From a checkpoint of a small transformer trained on Wikipedia: width 768, RMSNorm before each block.
Each number is 500 + 25 x the weight over its row's rms, rounded and kept within 0 to 999. Layers, rows and columns count from 0. Numbers have three digits each. The size before them is the row's rms in percent of the matrix's.

# up: layer 8 MLP up, 3072x768, rms 0.0468, rows 2454-2473, columns 448-511
# down: layer 8 MLP down (transposed), 3072x768, rms 0.0414, rows 2454-2473, columns 448-511
up2454 095:507511525484525477523574448485497485501461528494533552502452479519529492521543488513494489472537521474464507511538517558482511500499511510508493564479481539467432517488475473493530501527536537
down2454 097:522526489473523483483456484489510515502489501514492516503516491451478493536483524481508545466492499532493526506467489474498508510479517529505509496485503490492486474531516446505509489530506516
up2455 103:533498511471513514482484502505485499541445542508536549462521487486532546492537506475518504491481520529481484520480514519513518455495513491485521484490476506478491555522454481484484506462459506
down2455 105:502468517537544486514529535477493457464486533508471453475523494503479493504465495518502475519490510470503524494504489455515542541552469515500516502509528524521523493512547459486486486499471501
up2456 115:487475466520518473509469472511513491476507468549510531473504490519463481453554506490524494499451507534528484508499484532497560500506439485486497477483457492480495489492462498481518542502510472
down2456 109:467515515470511495493554461498521491528499472560502500517505479470521523467522509489512526487522495471498494499479528517502502512475477482534505495532459500497521461483490519436512452504510494
up2457 108:514465500522547528460524493531477488477495481479505492471488501506528495461479555470495517472461488512527468497482525513509489482515548441559470489479516519497522512495518515520470513495521478
down2457 105:518504444498536501546484500502489491478510525505535535481504507450525518513492497538497477504511509503490500499430536535528474487511449494492477490512460469510465550491487511522519493516493467
up2458 096:516477518489465516502466511486551522470509506483502555488520544514497520503505477495501534499470525545438531495515528510493528497523496528520508548477478483461504489462502488568537456484486509
down2458 093:505545495503498473537487484461486492507531484473453495529523530469475489531443536497489462475493512472547510574498517471467467515444561526506477458507512548516556542486479501483489496490522454
up2459 098:485485504491514495514460453556484510505524485509469516508479556539482562509505495503475510539516476516562486515502526467513519508549540480482476529520483513469478488539495505540495488486530528
down2459 101:494459521498488501506507532533504575523519491569515485557493545489510504495551516484476499458501480514472494459516495494502510496521486559497519518495456502512521511494499508480531496498456495
up2460 100:490483504515462505515513504501492492536519537513476484528495543498479476515508533509479538500482493492523532506475463467474494467466506526498505502462490504468492496500462491459484520503506503
down2460 103:468528448499462521502509527484520518472521476487505457454500476547513508474446486541512512520478508547513529530518468494534512532539487486511481426488516477500511472514505537515488553496489482
up2461 101:500520508510493508527487470537526489520541567493491552493474493526508509535502500518538490497511490503494543520510491528521485516511500501492494467514533479487500529476506502502508502480509502
down2461 101:522482512491533453454490488519496495523520480504451512504507468508494508454478517469502513503537519499507514554472523534529448534507509538473492510530513499482462479477533505533503495506499493
up2462 095:509464522530488473493489498502512528516456530522484460460511484519551528469548474505502516482512440464465455511534482508491499517471492507462491496509486522462500527455500495479490512508459503
down2462 094:530476459528494492504505535443540551509454511497485496513502524535503522469521475539510483538530514424502524477486557516458496505486483497492494469507475522490463533487525486480526445500523492
up2463 096:461523477504505536486459458555516456547512469498535464486536480478518486479529562468514516489488499544513494508502501493526541467471522466511499489517511471523478511523496504515497504491514483
down2463 096:561507498483501492527562451541532487498496488478487455520467496531475478497494540495516489475498498483502499472500478554514500481518483479456493493547543539573519493549520489548496504468518509
up2464 102:517443481505508501525501526484501486470478501518481473479545485504458515478507493490538523488508484526468543489467464513518504485457485492519511461477494512486494512515515478471484485492469517
down2464 097:482475500504467445529501591462537488480513483463479495497480484492500495496524441460463519514525463484477514525502547484500480551496536508510450490535428523489487526455516504490552498498502492
up2465 099:505500504534468489507537496499453512524433534484500518500490498494514524555500489503498516495476523514498489457564527484515499481512516489491499469489512546493523542510512466532533520513468541
down2465 099:517480518484512451491567479505510494514506509491512543551443515510477508521478490505497506499530467530508512509528535473482510451506496471533465489514492481532508529500489460524520477497482520
up2466 099:478507495524497481528465513519479504499498502453544457488484487475509515488487503537494473505511524483482529486496524480509502486541505498480476498468523509499509521510503491505515520453413552
down2466 102:495508525540541506471485528488471519502511484484472492494462555479472443505499512472487475521484480480472488531551485483527512490522505481527455516469500504488462475515447512499524482469489510
up2467 095:525454513521468518528511480498507466483516465480554503507502500545468518480483508511515486497478509482520485523468485460508599469495474456479513521510442497500498536533496494486478505531488499
down2467 094:437496505513525501532495515497529464488497492484509508496499526520512520499480534479496514480505496456495466484479459465491492535499551525506491480489486548547502482486503515494539504503473499
up2468 096:497533509508536514500458468500470500526518497517513471503532536524494518534491528508495512505484469474487452548493466493489474504494478489488499515507531496456547484441500503492511517455503475
down2468 095:521491471455530483470478504498505464483546512500471521535478531485517479490511524502555511491513482456523478539525524509518517460505574474506489515467531487543501472485509474447500502460476511
up2469 110:538498483475470490524496472550522451518519535482467487503521551499507532517543508499498487496431498489497497457483470538495492462489492478494560545521488479468500503522540456502539507470483534
down2469 107:524457481542505474495518497500478505539480515518518485543496475483507531512475477459532530504543505482519541519461508485516484465474478480524462507524477476493482484495505492489532518473507512
up2470 099:493504506513502496478463466540520505534498520497486488508523516479511498453490515512503547491517511534476469537493511535444490468492525488497492482509550432432492524495507503468466498496470530
down2470 100:445493489531462481495503513469447476487484478536446492474508442532482463451479529499501501462489479506480493528503500492473510497508453481513503501489454506515516506489519514504555459551512514
up2471 106:536509538472452504503513513475476493515474492555557506511532507499479536443544550515531487489477473555505499550484488511525473514525539486528528508492489542467496493553521494483499493498477530
down2471 104:490562459489520503503477460531511476499533538534549530515509501461495489505495525481505492497452471508499489523502521515472527473511486534504504479483498481530475517465515458498476521495496508
up2472 100:479504503479514522486541481480510524498458502522459440502471509499492487540487543458503542469453502515460480470489488503475526524523498487487519503509510499513506504454512516424485503484509497
down2472 100:470523492539527562492512512524496491499496535499490517506504493518507502446476503537500454511508488519488499497478493510491495494534452488474442478504503483493516495465493527486549486445481528
up2473 100:514457479495468534460492522515485466468527536533469517488500503473489482475487547491503504536488511497484489521443475507496507477464569421530511512512532435511492524527449481504540482456476497
down2473 100:479512522479492480520479528524508464482480489508516513491500499494523472482510477515472475483485489451512429474526515542527504503436537501516517520500480553468513484504511504439459463507505525